Part of a small language model's weights.
Size: 24 layers, width 128, MLP 320 SwiGLU, vocabulary 4096, 5.58M parameters.
Architecture: rotary positions, no biases in attention or MLP.
Each number is 200 + 20 x the weight over its row's rms, rounded and kept within 0 to 999. Layers, rows and columns count from 0. The size before them is the row's rms in percent of the matrix's.

# layer 20 MLP up, 320x128, rms 0.223, rows 19-55, columns 64-127
093,185,243,193,208,205,229,203,210,211,194,211,212,197,227,164,209,164,229,208,199,187,199,209,204,199,200,183,214,218,178,171,218,213,237,192,217,203,184,181,196,212,206,187,224,204,235,196,181,189,243,172,171,200,179,234,217,181,234,165,179,197,205,223,192
106,192,158,180,195,235,156,216,238,208,191,202,229,202,218,181,181,243,212,198,199,237,214,189,181,175,203,199,190,174,196,180,213,201,195,217,186,191,226,193,213,221,209,190,242,204,202,209,193,223,223,149,177,164,196,204,182,186,214,172,187,217,196,204,175
083,174,235,218,186,227,207,215,212,195,211,182,222,171,211,238,203,190,214,142,177,204,216,223,179,187,204,182,237,184,190,211,172,216,184,215,187,205,204,202,171,248,194,141,201,213,211,150,223,180,195,178,187,192,162,178,190,205,205,209,180,220,220,189,216
094,220,182,213,208,229,200,220,187,167,207,165,219,187,214,203,204,229,231,204,219,223,202,196,205,185,171,223,166,228,178,236,213,210,213,215,172,197,178,172,221,176,214,224,176,190,189,211,177,164,194,195,197,209,176,146,179,156,173,234,205,165,181,222,173
093,200,190,214,176,185,228,210,170,211,230,213,201,196,194,186,224,205,183,216,206,184,195,209,206,180,132,206,198,214,214,208,212,203,210,217,199,187,191,180,217,211,174,232,186,223,203,195,170,189,182,171,230,233,226,182,202,199,173,202,189,195,199,189,194
090,201,180,177,201,217,202,200,192,185,204,187,208,207,183,215,241,189,200,212,240,162,215,212,202,213,172,201,171,205,232,213,189,187,211,211,222,173,183,169,207,165,180,168,181,212,182,227,221,206,183,207,221,198,234,224,185,233,143,230,203,183,186,217,201
100,220,210,217,205,231,201,209,201,168,211,201,198,196,206,238,196,205,194,173,198,200,209,179,179,187,188,189,225,173,192,221,174,197,197,193,184,189,181,203,230,184,214,154,182,235,169,218,188,227,209,214,189,171,185,226,165,219,196,203,212,181,178,246,200
106,184,207,214,197,172,211,246,177,225,197,225,209,212,193,193,197,197,224,168,203,188,169,218,206,206,214,188,188,232,218,156,190,187,205,172,160,198,223,177,206,179,202,242,191,164,205,204,213,199,211,165,194,185,210,220,175,186,190,223,200,218,226,208,243
091,206,210,172,184,226,188,193,233,191,175,165,171,233,217,201,204,196,176,193,198,189,184,176,180,225,221,204,166,215,192,208,206,218,202,224,181,208,198,208,202,183,168,198,185,179,184,204,202,199,197,199,172,201,176,201,175,222,190,160,208,170,178,174,187
105,179,181,197,216,218,227,201,198,201,196,191,215,208,221,180,211,177,194,214,198,166,213,182,186,180,217,209,217,251,193,205,217,197,165,173,202,238,188,230,212,190,229,188,179,192,239,193,211,176,205,188,206,217,202,183,221,193,245,186,178,198,176,193,213
104,218,247,209,192,181,174,192,192,203,217,153,243,222,216,196,198,208,178,197,200,192,207,242,203,201,139,180,200,195,222,164,201,222,185,216,183,205,202,175,188,240,203,169,206,216,189,196,201,188,149,185,198,212,233,202,203,206,203,207,230,162,218,198,198
103,209,204,224,204,192,219,183,207,221,191,185,189,211,212,232,214,212,189,216,207,209,239,203,193,189,183,214,220,199,226,173,172,207,230,221,237,219,177,223,209,199,168,190,189,217,204,239,190,208,171,225,205,210,199,199,217,186,204,173,202,152,174,182,218
102,169,221,197,201,223,207,184,220,210,166,244,185,234,233,225,229,196,183,210,180,217,172,209,205,222,223,168,193,177,222,175,178,177,209,216,182,172,195,172,251,191,165,216,215,216,190,206,171,213,212,208,225,211,177,219,204,212,195,218,184,212,187,202,190
101,244,187,210,206,215,204,164,206,221,187,217,217,181,190,168,193,206,206,223,195,216,194,166,203,172,207,172,176,197,171,202,225,245,187,180,214,174,181,188,198,171,228,211,238,172,175,165,148,200,202,223,202,178,240,214,186,176,205,199,177,227,219,218,189
093,196,182,199,224,168,224,168,216,176,194,205,236,202,189,201,168,189,206,214,186,213,192,170,222,195,190,202,201,197,180,216,189,200,196,202,174,185,182,213,225,182,174,211,181,198,184,238,212,205,229,245,206,152,201,190,203,220,184,182,190,211,161,184,247
098,196,216,176,243,197,206,237,172,201,213,220,190,205,217,207,199,203,183,210,195,164,177,196,221,201,227,202,221,234,193,181,196,184,172,183,205,239,197,234,201,179,202,189,216,209,219,194,165,211,191,202,224,184,167,183,215,219,198,187,188,229,201,221,207
105,175,184,192,236,192,193,219,210,212,220,175,241,168,157,202,202,241,162,196,194,207,184,199,197,174,165,208,208,232,177,225,199,194,196,155,220,186,225,204,224,224,191,165,209,234,200,231,178,203,216,190,182,165,199,217,170,210,195,200,230,174,204,206,198
096,221,231,192,218,197,210,197,193,243,191,246,177,190,218,202,157,178,169,182,217,171,210,198,201,171,207,216,199,169,174,220,181,179,211,223,211,186,219,170,192,223,213,198,212,179,220,205,182,180,212,187,202,166,220,219,202,218,210,197,215,214,166,200,209
102,207,198,184,184,223,234,226,196,212,177,196,174,182,202,222,183,190,194,201,220,173,217,186,202,224,200,219,173,229,169,162,183,187,224,195,217,211,172,186,193,193,213,177,227,195,186,193,209,220,190,221,209,194,189,198,211,175,210,216,210,202,196,181,216
094,216,195,209,195,228,231,181,211,214,192,176,192,194,193,186,177,203,204,194,183,204,199,227,193,184,205,213,176,178,180,197,161,201,186,189,225,220,213,239,181,224,185,178,224,192,223,218,216,191,193,200,218,209,199,195,217,237,236,185,190,158,180,254,195
097,208,186,208,212,194,213,215,183,190,221,203,199,179,233,224,213,225,174,202,229,207,203,214,219,162,194,194,189,174,185,220,215,195,206,187,180,194,173,167,187,232,186,169,189,202,175,185,191,208,172,188,201,170,211,209,176,187,231,196,210,203,151,212,209
107,222,189,196,228,212,190,200,229,191,201,201,177,194,179,193,166,200,210,231,211,199,188,199,173,210,191,198,173,194,206,182,199,196,177,187,222,220,198,205,223,195,178,180,234,203,180,202,187,196,207,211,189,202,186,230,207,263,194,188,219,214,216,185,178
093,187,209,212,222,195,200,218,203,224,174,206,211,205,181,198,180,151,212,174,208,190,165,214,206,229,200,210,227,204,232,198,214,212,214,190,208,237,211,218,184,164,200,213,178,224,180,169,195,206,205,235,194,187,226,193,217,221,197,205,249,185,202,184,180
100,223,221,199,197,179,196,204,171,210,213,208,192,199,202,189,219,224,180,175,179,220,194,179,216,209,213,188,189,181,219,196,177,227,181,188,218,190,226,193,177,185,201,199,208,199,202,230,214,173,232,206,154,160,197,203,192,161,180,178,206,200,179,198,183
098,218,201,232,223,199,205,231,190,166,214,209,189,163,183,191,166,202,193,231,224,216,201,220,233,216,199,208,176,236,203,202,196,206,191,214,185,196,171,183,195,194,184,210,164,192,183,172,191,199,216,202,208,208,201,183,200,179,231,246,182,186,242,179,191
103,194,196,164,212,230,220,213,249,188,190,168,203,189,159,220,213,201,157,195,175,214,187,207,192,227,256,177,210,193,192,218,234,195,189,198,198,154,174,171,206,223,214,189,185,191,172,181,169,212,221,222,198,196,174,210,203,242,209,226,170,191,212,201,249
100,234,219,216,170,233,200,200,202,214,206,189,241,196,158,222,229,192,192,171,189,229,167,222,232,192,202,172,225,179,232,207,198,167,200,234,174,186,187,192,197,195,224,194,221,200,181,195,210,222,191,235,218,196,225,204,198,211,214,172,197,201,221,220,197
104,199,200,207,186,230,201,164,206,223,178,184,210,182,222,214,196,173,198,237,218,215,182,193,172,201,189,195,163,175,189,195,181,202,195,163,215,205,210,222,223,211,172,190,184,197,183,200,195,212,166,189,239,201,231,179,219,239,174,217,232,206,193,219,187
097,221,222,203,190,184,175,156,187,219,225,217,219,253,206,202,203,206,192,176,188,204,197,188,206,204,202,217,194,153,205,225,216,267,234,204,211,180,187,210,201,151,233,208,233,198,223,215,198,224,187,180,205,173,233,233,200,208,194,205,217,205,219,229,210
107,196,215,223,228,203,134,169,189,214,206,174,202,217,244,169,182,195,208,184,194,202,167,221,194,196,214,206,204,164,180,200,193,187,213,175,217,194,197,184,223,209,213,181,200,222,193,238,221,214,188,208,169,215,208,214,214,218,211,222,204,197,235,197,196
102,237,222,179,189,199,204,207,239,169,203,191,195,211,211,186,187,195,178,150,216,195,214,187,232,148,175,204,219,185,194,232,187,200,225,203,239,224,166,201,184,199,217,211,195,185,196,186,216,199,191,212,181,200,222,189,208,192,198,202,201,201,190,172,214
095,180,213,152,189,214,184,210,213,189,185,218,211,212,195,180,167,213,200,199,205,212,208,207,229,213,201,188,206,213,185,179,239,202,201,175,190,207,187,197,196,240,234,161,196,214,204,189,215,208,196,208,212,205,200,212,238,191,184,177,190,224,217,213,183
109,201,195,221,189,186,197,185,179,189,212,197,214,195,227,150,216,233,209,209,177,241,217,209,173,195,221,184,186,150,209,202,201,226,189,196,169,205,178,213,239,172,209,204,215,253,195,201,238,177,202,188,179,226,210,212,202,205,211,211,188,220,234,237,167
098,214,181,195,213,172,188,177,146,197,210,210,214,193,247,210,189,224,183,176,186,186,244,180,191,208,170,184,197,195,178,180,185,212,195,246,212,195,157,203,217,202,180,202,201,207,220,180,212,170,192,174,241,200,199,223,194,206,190,221,212,220,186,188,202
098,179,216,206,186,189,206,191,171,145,233,173,197,206,163,216,220,187,161,219,175,200,188,175,199,187,185,211,182,165,146,226,175,232,189,202,202,229,224,206,220,229,215,188,199,209,225,214,180,205,220,201,205,210,208,206,221,193,190,213,197,198,238,249,176
097,194,216,215,197,211,202,201,198,170,193,175,183,191,195,202,217,205,160,194,196,199,204,147,197,181,191,183,193,194,184,192,231,200,175,204,172,187,224,257,203,210,212,184,180,183,233,199,216,180,185,197,204,175,206,200,181,167,239,194,211,195,175,177,197
097,207,226,195,194,187,204,205,238,179,189,191,213,192,203,179,180,193,219,206,220,206,172,202,239,228,215,203,210,190,190,184,197,247,216,218,178,176,213,209,208,191,195,201,210,204,199,234,196,193,202,181,213,208,191,226,203,225,223,186,193,244,207,179,207
# layer 20 MLP down (transposed), 320x128, rms 0.221, rows 19-54, columns 64-127
094,175,229,175,208,207,221,239,180,235,171,209,183,237,197,169,213,197,219,236,186,219,162,182,233,204,189,203,164,203,136,200,193,215,183,201,168,206,206,201,201,207,188,217,170,205,201,180,183,193,220,220,200,221,234,214,195,200,189,155,207,199,213,166,201
108,178,173,200,215,206,227,213,178,205,171,204,189,227,176,221,201,227,174,166,218,188,209,219,174,186,208,211,215,226,233,173,206,212,209,212,171,206,241,209,193,194,192,190,196,227,192,209,209,184,223,227,230,175,213,226,207,195,199,187,221,238,236,191,214
092,196,217,207,202,217,182,183,195,203,176,198,190,192,194,228,192,198,192,212,234,212,243,198,198,220,220,197,163,204,183,192,210,184,178,172,186,177,218,194,190,172,208,183,197,213,200,200,191,208,186,177,199,197,180,177,226,176,180,220,208,221,188,235,219
096,168,197,206,205,207,163,187,170,190,211,135,177,225,203,214,167,198,203,170,214,178,187,208,225,175,183,196,173,184,199,247,208,211,222,175,193,207,221,187,185,185,206,216,207,197,204,185,183,203,202,256,192,203,233,185,215,210,194,184,197,171,171,164,174
101,199,228,181,182,211,233,184,193,217,207,201,144,167,176,212,216,207,186,217,217,191,205,196,218,184,164,207,194,172,209,217,196,192,188,229,146,215,220,197,191,146,194,228,186,210,205,202,202,181,176,223,226,211,208,195,187,216,180,161,193,194,209,189,167
092,214,191,202,207,206,203,186,193,204,183,163,210,179,207,189,225,202,186,190,185,201,184,225,208,167,143,198,210,177,181,200,207,212,196,224,199,179,198,218,204,225,201,193,198,179,228,205,205,177,206,185,168,201,216,208,206,197,234,180,212,214,202,201,196
099,221,193,193,217,206,219,210,191,229,169,188,166,208,212,185,215,173,215,182,201,206,189,203,231,238,232,208,213,216,236,187,163,227,208,186,212,176,194,199,204,188,175,212,216,180,193,176,221,201,189,218,211,171,198,226,214,222,216,214,191,223,242,151,208
105,220,218,195,228,172,218,191,200,216,205,215,214,191,192,213,188,203,206,148,209,191,224,155,194,216,210,212,205,200,168,201,192,168,189,193,230,169,192,228,226,212,189,191,203,177,232,218,183,229,201,203,180,186,202,178,213,190,207,183,216,221,195,230,206
096,192,192,196,203,180,187,165,178,234,192,206,171,192,206,180,206,211,209,212,171,206,205,226,227,154,216,181,217,203,193,188,205,176,244,220,222,202,196,240,196,271,191,167,231,212,213,158,212,229,185,217,193,201,199,191,197,206,204,205,197,211,201,205,213
106,212,238,223,197,182,198,187,226,202,228,202,226,208,197,200,210,186,197,201,214,213,142,183,182,183,218,156,195,213,214,207,191,181,184,176,173,244,186,210,199,162,195,178,221,204,192,213,216,176,188,197,225,220,232,221,174,156,212,209,218,234,208,200,199
089,186,182,191,186,206,214,200,194,227,190,213,163,177,201,180,197,224,186,201,177,199,245,168,211,202,167,190,239,199,192,228,227,171,228,214,204,170,197,230,209,217,168,225,186,200,222,211,204,206,220,183,208,245,227,192,204,172,230,198,201,231,215,218,194
102,183,177,174,216,201,195,227,210,207,175,191,175,203,158,211,177,203,175,203,204,159,195,209,207,197,171,221,184,190,193,172,211,206,213,188,189,223,227,197,197,197,200,202,169,196,174,186,197,185,197,236,217,176,214,234,205,212,239,198,177,209,194,162,192
100,212,201,253,220,204,178,164,178,208,198,195,187,233,187,190,204,194,207,189,217,186,171,184,209,213,186,226,186,223,198,219,230,209,220,169,193,205,184,230,194,198,178,195,220,205,242,222,200,186,182,204,205,206,203,175,193,211,217,225,191,222,195,187,173
094,184,207,214,185,204,197,208,169,206,212,233,181,205,206,200,238,200,214,234,222,220,197,194,174,228,215,187,193,184,242,184,197,175,205,220,231,198,220,194,204,189,194,199,212,207,208,163,206,154,211,203,215,223,208,232,227,225,221,194,170,174,213,174,221
088,133,184,186,200,177,210,198,183,170,215,222,180,184,186,192,206,176,198,219,183,201,178,196,189,176,184,214,223,200,189,215,208,195,185,165,207,193,216,196,199,205,206,227,213,200,225,224,167,187,183,229,170,196,218,209,230,187,197,177,203,164,198,156,205
102,198,172,197,196,194,205,179,193,233,201,214,208,161,193,187,233,185,207,219,219,210,226,165,206,208,224,200,222,163,187,174,190,196,180,222,190,180,211,198,233,213,193,230,191,201,193,207,168,194,192,188,226,204,221,185,170,166,218,203,216,226,184,215,170
108,201,195,217,203,225,194,189,222,218,187,215,247,181,194,228,197,186,217,177,144,190,198,205,209,215,145,198,150,198,189,226,191,209,174,213,187,175,176,211,171,188,220,216,186,157,205,205,144,220,207,198,199,194,214,220,188,194,197,219,211,194,217,192,185
098,235,173,210,211,201,199,205,174,212,221,184,182,200,219,213,201,198,198,217,181,174,216,189,201,212,232,219,160,169,218,186,223,203,183,265,203,215,174,216,231,194,205,212,162,229,204,179,171,170,184,217,200,190,230,209,203,181,187,192,193,182,175,168,176
102,226,219,207,196,185,193,227,199,210,208,179,189,179,164,211,210,242,195,231,176,183,189,255,235,190,203,214,211,211,203,228,236,177,218,207,168,196,227,211,184,180,163,212,182,195,170,218,191,205,192,201,197,191,199,197,215,217,210,222,206,231,237,192,198
099,204,209,204,189,157,197,221,184,191,197,213,208,213,206,194,203,198,218,195,198,181,177,215,191,222,260,160,214,239,215,216,245,225,214,208,184,176,196,181,200,180,218,194,188,188,172,234,217,205,187,200,200,189,217,203,199,177,203,178,222,189,211,198,201
098,217,218,196,195,220,232,184,183,186,177,209,199,216,220,196,239,224,202,198,198,196,189,178,195,201,117,192,230,181,201,174,176,176,221,222,172,214,189,205,218,173,181,202,196,204,213,237,194,195,205,206,217,203,183,209,199,169,227,203,170,208,235,217,218
106,180,218,201,215,167,185,195,168,193,188,224,195,209,195,166,201,205,174,193,163,209,195,234,217,186,207,228,198,197,169,185,216,209,215,174,170,176,219,212,187,217,161,205,218,183,193,221,224,185,203,150,190,217,195,220,230,175,218,162,203,181,184,166,214
097,225,206,209,206,197,168,204,183,187,220,151,229,211,213,204,198,246,213,202,165,165,204,214,210,214,216,200,238,219,196,171,208,169,220,209,216,199,177,204,204,224,234,221,184,212,168,212,196,240,192,201,241,202,213,190,194,207,208,217,210,223,231,243,168
100,193,176,217,204,216,200,211,179,204,209,180,198,190,220,170,210,186,207,192,193,195,220,205,216,195,200,180,218,162,229,207,199,207,185,196,208,165,207,186,194,210,166,193,214,207,192,242,152,201,191,196,181,203,198,230,197,212,181,242,192,185,209,205,187
102,182,202,182,208,197,216,170,222,185,187,199,224,196,219,181,196,222,187,192,191,226,202,219,192,176,215,184,201,187,171,216,191,168,217,171,202,205,183,180,222,165,253,207,215,202,246,174,229,198,170,208,177,197,186,197,195,212,214,174,201,223,190,210,168
097,184,186,210,200,182,202,204,201,202,190,200,214,210,198,191,174,195,197,247,223,190,208,198,211,174,211,181,181,198,200,190,175,204,207,223,181,214,168,222,196,215,205,191,243,219,225,187,218,196,169,185,213,240,169,203,154,196,204,193,201,196,190,164,201
103,194,205,196,198,217,225,207,198,231,202,217,194,203,203,215,221,198,217,189,186,229,191,215,163,224,183,215,230,165,208,175,191,234,200,202,186,181,168,195,177,167,203,217,224,213,210,190,188,181,242,228,229,218,247,196,189,210,209,184,216,171,242,167,210
105,200,188,217,220,215,195,174,157,183,199,224,210,209,204,181,211,182,198,223,213,221,203,204,181,202,218,194,218,170,213,173,228,184,211,204,196,146,231,179,192,188,200,208,209,196,210,225,200,175,172,219,194,171,193,188,184,176,185,196,194,173,164,228,193
097,214,201,193,213,197,176,180,199,213,182,190,174,248,183,163,188,187,216,207,174,184,212,196,191,191,182,172,158,153,224,176,190,148,184,178,210,205,200,191,172,228,216,215,189,238,221,202,173,198,206,216,186,188,213,158,190,225,210,211,196,196,206,198,193
094,206,196,206,195,168,186,164,225,183,196,218,191,194,188,196,180,201,186,197,183,206,205,182,208,200,97,216,184,203,208,179,210,198,175,188,199,245,206,193,188,202,197,212,159,193,184,227,190,208,218,212,217,205,188,193,214,205,178,181,207,190,181,208,194
102,161,186,216,175,180,217,224,193,197,204,171,174,219,202,207,191,218,192,202,191,197,191,189,190,208,183,194,202,184,202,168,203,211,194,199,195,179,257,232,218,212,203,205,175,167,198,218,202,197,197,216,209,233,192,192,196,198,192,238,165,205,180,219,171
095,169,179,208,227,207,226,205,198,214,215,209,146,197,201,243,187,223,221,213,213,211,181,194,188,195,167,201,190,200,209,225,191,154,220,205,184,159,228,217,176,198,215,205,226,172,213,184,203,210,173,198,206,211,226,220,203,222,183,160,222,184,165,233,163
098,209,220,176,180,214,215,184,211,206,226,195,209,205,191,243,198,221,209,169,207,188,208,186,187,197,190,221,222,209,197,192,208,208,219,210,206,202,191,184,199,224,191,182,216,158,165,219,222,207,196,205,176,189,151,197,181,213,201,274,217,211,228,181,196
098,185,193,191,204,200,197,139,214,206,177,205,159,216,199,210,173,193,161,177,182,188,237,192,201,206,243,193,226,195,236,199,148,207,188,212,218,153,199,189,207,226,227,215,187,187,230,238,214,223,208,172,183,189,183,204,222,224,186,184,180,208,224,177,212
107,209,176,197,226,185,201,234,201,182,172,211,212,187,182,219,173,226,171,211,164,202,227,207,214,199,207,192,225,209,218,226,234,224,206,197,202,178,195,206,199,203,243,166,209,234,198,193,196,223,232,195,206,230,183,204,193,195,198,230,189,225,169,159,198
097,213,234,205,209,198,185,204,229,178,178,195,197,230,210,191,207,214,204,192,175,180,181,192,212,215,171,208,176,182,188,201,214,216,238,194,181,265,191,189,177,211,209,186,194,223,169,191,187,227,191,179,229,171,186,184,191,160,164,205,203,204,196,193,202
# layer 20 MLP gate, 320x128, rms 0.215, rows 20-55, columns 64-127
106,200,230,182,197,211,192,189,217,174,192,181,185,211,200,234,252,188,184,202,227,196,173,202,222,190,195,183,210,166,228,205,210,175,193,216,203,205,195,244,171,185,212,169,212,216,200,175,191,217,213,203,172,204,202,181,138,187,208,188,213,218,196,174,229
085,194,170,219,185,212,150,182,196,199,203,235,239,190,179,208,204,223,192,197,202,185,180,218,223,219,189,242,161,179,164,203,243,202,210,224,196,169,189,187,198,209,190,230,181,187,194,201,179,222,202,131,215,163,196,203,206,203,206,202,184,238,213,163,180
092,193,212,158,220,217,198,174,195,208,191,168,192,220,249,211,213,189,211,236,192,221,202,211,190,214,197,192,196,198,223,214,146,172,228,190,195,207,187,214,191,226,159,220,183,169,206,205,175,224,201,240,174,205,192,185,204,200,163,188,171,210,195,176,240
095,195,208,204,219,210,224,215,209,194,195,189,196,208,179,176,179,209,184,210,201,209,206,191,182,200,193,193,219,193,179,214,202,136,170,167,211,176,202,213,206,193,223,239,214,158,176,185,191,225,202,202,182,173,181,198,198,176,188,178,221,229,190,191,180
089,214,240,221,177,209,211,196,222,200,195,210,242,177,234,199,190,223,186,204,166,214,176,206,236,223,232,192,195,175,179,180,176,199,208,180,175,198,188,224,182,218,175,202,227,227,197,204,188,200,187,208,203,192,166,223,210,140,247,195,193,199,199,203,183
103,211,202,199,195,203,185,217,204,183,205,230,184,219,204,196,181,232,219,203,212,194,213,192,204,178,182,204,214,226,182,259,186,217,187,215,208,161,176,173,216,203,234,235,209,223,185,179,200,172,220,202,197,202,209,188,206,186,174,212,178,196,216,195,230
116,207,210,183,181,213,182,210,190,204,184,191,212,175,182,195,225,181,168,235,175,176,161,176,207,230,179,206,204,174,205,254,191,203,235,210,216,199,204,180,204,206,258,192,206,207,180,192,206,187,218,180,198,224,187,188,205,209,187,208,198,169,223,196,205
096,204,208,201,222,224,199,242,181,203,185,205,199,206,228,204,220,158,210,169,173,192,197,202,222,169,187,169,187,194,219,187,221,207,179,164,175,201,190,190,209,226,192,214,202,182,191,194,219,169,191,191,195,174,231,222,177,155,221,215,193,204,193,204,204
113,214,205,206,187,228,206,175,238,227,210,201,175,174,201,164,194,217,175,258,209,224,200,172,197,219,199,177,178,168,210,246,211,180,199,187,221,190,168,194,212,188,187,213,212,217,180,222,185,173,211,228,192,170,185,183,185,214,184,242,209,214,197,182,193
101,199,189,212,206,202,194,178,226,177,149,188,187,208,209,196,192,217,222,187,217,201,182,231,199,173,235,228,197,169,200,179,230,165,197,156,210,199,196,179,185,188,238,226,212,215,182,226,194,240,190,193,197,171,176,203,207,194,187,230,166,194,207,158,195
103,185,172,191,223,180,233,231,202,211,243,189,167,208,186,197,209,207,180,182,204,198,193,205,245,204,187,208,216,213,190,212,217,244,228,175,183,204,224,230,166,192,216,204,193,182,235,183,169,191,207,181,221,227,204,185,196,191,206,206,206,236,221,218,208
102,216,189,205,206,168,193,188,224,208,175,216,174,231,192,173,193,167,219,199,220,206,202,193,189,208,212,206,220,189,219,203,258,222,236,200,208,181,207,214,208,181,187,200,225,192,184,214,178,255,165,186,202,184,185,244,240,186,231,172,185,203,221,191,239
096,179,204,172,203,192,226,177,214,220,188,212,207,191,228,225,242,176,212,214,173,221,208,196,211,222,179,236,217,193,206,182,214,187,227,198,183,200,229,182,266,200,209,206,182,211,202,223,213,213,253,214,164,205,198,195,214,211,179,212,218,165,217,204,173
096,193,229,227,193,209,214,206,189,180,200,175,216,228,201,184,176,225,202,198,214,227,187,206,173,215,193,246,205,219,197,204,197,237,221,206,193,179,188,213,235,194,231,202,194,152,238,198,172,206,212,245,201,185,173,192,165,203,201,198,209,191,192,186,185
098,195,195,211,201,193,197,179,188,170,224,199,182,190,199,248,220,194,238,214,182,191,181,201,224,216,222,213,220,204,193,210,199,187,209,197,222,189,185,201,181,170,236,229,146,205,228,214,174,194,222,199,182,193,203,178,211,137,185,244,211,212,186,200,202
101,193,191,200,180,180,195,177,197,162,194,220,227,220,229,184,207,224,192,243,219,167,198,220,215,225,184,215,231,188,210,174,176,182,192,209,174,202,198,203,178,208,212,227,212,173,215,169,191,179,211,190,208,235,200,200,250,194,222,181,174,212,196,233,182
099,213,198,199,206,231,195,215,225,216,204,166,161,194,202,220,186,191,218,226,200,187,164,177,193,223,179,230,211,226,198,195,211,166,188,180,215,229,216,182,205,232,190,194,164,222,179,208,195,200,157,182,229,174,195,204,195,197,185,200,211,208,256,198,212
104,168,236,221,171,213,215,223,167,221,164,210,229,218,203,198,204,194,209,196,200,196,185,196,204,182,158,179,160,209,239,201,227,206,206,192,190,180,204,193,203,199,209,192,171,184,175,237,201,204,198,203,192,220,204,177,199,236,174,187,197,201,212,188,201
092,210,214,190,201,189,229,203,200,212,166,196,206,231,198,166,182,190,191,199,210,176,187,189,206,168,263,183,148,186,209,218,163,200,225,219,220,229,215,195,193,174,182,203,215,171,206,196,197,182,191,202,236,210,150,157,210,222,229,213,226,186,194,212,187
104,199,225,215,215,225,196,213,169,202,176,215,208,194,243,172,252,222,179,223,186,205,225,176,231,184,247,218,244,201,205,200,201,221,203,180,234,188,198,218,227,196,218,180,225,218,233,177,217,182,195,195,223,216,192,195,208,212,208,178,230,210,208,231,214
109,185,197,207,205,197,223,230,194,183,241,210,198,202,208,194,171,174,180,238,179,164,165,232,224,190,169,181,204,189,187,185,216,194,166,199,181,176,157,198,218,201,196,203,196,185,188,210,229,194,189,202,202,187,210,200,195,191,176,205,195,211,200,251,239
090,177,214,184,207,193,220,219,178,184,207,195,208,199,203,177,188,189,212,191,175,207,191,237,160,193,199,190,229,203,209,179,210,212,202,200,225,215,243,212,162,222,156,203,212,204,234,197,234,182,223,211,205,181,185,211,156,223,178,223,166,210,217,235,218
092,176,203,193,189,203,226,199,184,203,206,203,202,201,182,199,190,200,218,244,175,228,207,195,193,202,205,210,189,153,184,205,195,160,174,177,172,212,186,189,195,185,216,211,193,199,220,174,202,226,216,234,207,205,209,171,173,186,224,215,217,198,199,177,214
093,205,179,177,210,213,151,213,176,202,190,199,214,173,247,188,202,193,205,209,212,190,196,196,198,233,195,190,247,220,230,222,213,240,169,174,184,206,180,198,215,174,206,192,196,205,223,228,181,224,175,196,210,198,194,208,213,186,219,183,204,175,224,209,204
092,196,209,212,238,197,235,205,205,237,206,183,193,211,200,174,215,216,199,202,197,209,200,184,197,177,216,190,194,204,190,193,189,180,220,175,191,188,216,211,205,164,178,243,175,157,221,231,184,178,236,198,205,197,209,196,195,231,187,220,216,249,218,225,193
104,179,192,190,206,192,166,209,204,187,223,199,198,247,227,169,197,199,228,206,204,213,196,216,224,171,177,207,175,227,169,200,188,218,218,216,216,199,189,159,175,185,197,193,208,237,178,193,231,200,193,233,223,220,183,199,225,213,203,211,210,213,213,206,191
108,201,220,196,225,207,192,210,176,206,183,209,176,190,179,214,172,173,244,175,211,207,145,162,186,218,213,198,191,160,195,176,218,199,162,180,193,203,202,179,224,191,203,181,202,249,192,178,185,183,213,183,225,199,228,196,202,221,216,206,222,193,202,191,224
095,197,183,249,231,189,229,177,178,220,178,199,186,220,236,155,199,211,196,182,216,208,192,197,158,208,205,201,201,178,215,212,200,191,192,217,176,187,175,216,198,184,223,241,200,203,186,231,191,192,230,208,160,212,197,203,218,202,203,201,169,193,195,213,194
112,216,195,212,178,211,189,212,188,232,228,197,184,191,218,214,228,221,174,169,205,187,218,208,251,178,237,217,211,194,227,192,198,190,195,185,205,172,182,195,200,226,198,195,209,180,219,180,192,220,186,171,175,178,168,203,184,245,216,242,192,201,207,169,197
106,164,188,196,164,232,224,176,201,203,178,215,199,181,189,239,225,201,180,269,215,185,183,191,194,212,180,204,182,171,207,212,180,165,209,188,176,202,197,201,201,170,207,214,229,229,170,206,186,229,182,215,221,214,206,220,209,219,199,194,229,185,221,204,199
098,210,208,218,189,208,180,194,213,216,181,233,210,176,182,198,232,220,204,173,226,216,151,214,162,204,176,224,172,198,244,238,189,187,176,200,209,201,149,182,172,236,202,212,187,220,159,200,223,221,195,207,193,189,199,220,224,212,192,225,201,183,206,215,198
108,222,211,163,235,204,219,157,225,208,205,220,201,214,198,206,214,210,202,182,175,203,193,210,225,241,225,168,232,190,217,160,218,180,181,211,216,224,186,168,193,236,201,158,204,185,196,211,178,243,225,211,207,208,193,182,167,206,198,175,192,197,193,208,187
097,195,210,180,241,223,198,165,198,215,193,183,187,195,218,214,230,215,209,185,218,209,143,223,200,198,154,196,211,198,182,216,206,169,220,211,178,199,183,187,216,182,213,200,195,237,168,215,194,173,194,212,169,216,229,205,195,201,221,187,182,243,187,185,196
099,208,189,187,239,208,210,199,210,191,203,206,206,202,177,207,225,214,233,210,213,220,234,187,195,207,204,177,211,207,199,178,158,158,205,205,221,193,206,201,186,189,201,200,183,217,229,181,226,233,228,196,207,202,193,208,197,180,206,199,203,224,194,183,198
098,203,196,192,191,214,198,207,151,176,188,214,184,202,198,224,173,200,219,232,221,184,172,194,225,205,226,215,196,194,183,189,188,207,236,196,196,212,197,179,214,232,212,167,194,211,206,204,202,193,218,219,227,202,196,199,221,209,200,205,194,201,220,200,207
103,202,192,234,230,172,222,229,220,214,181,187,184,185,192,176,275,204,187,191,171,217,240,193,178,209,213,215,176,208,157,198,174,218,259,202,207,170,206,213,208,198,203,223,218,206,226,209,189,200,202,185,207,192,176,205,215,217,209,217,172,222,197,188,186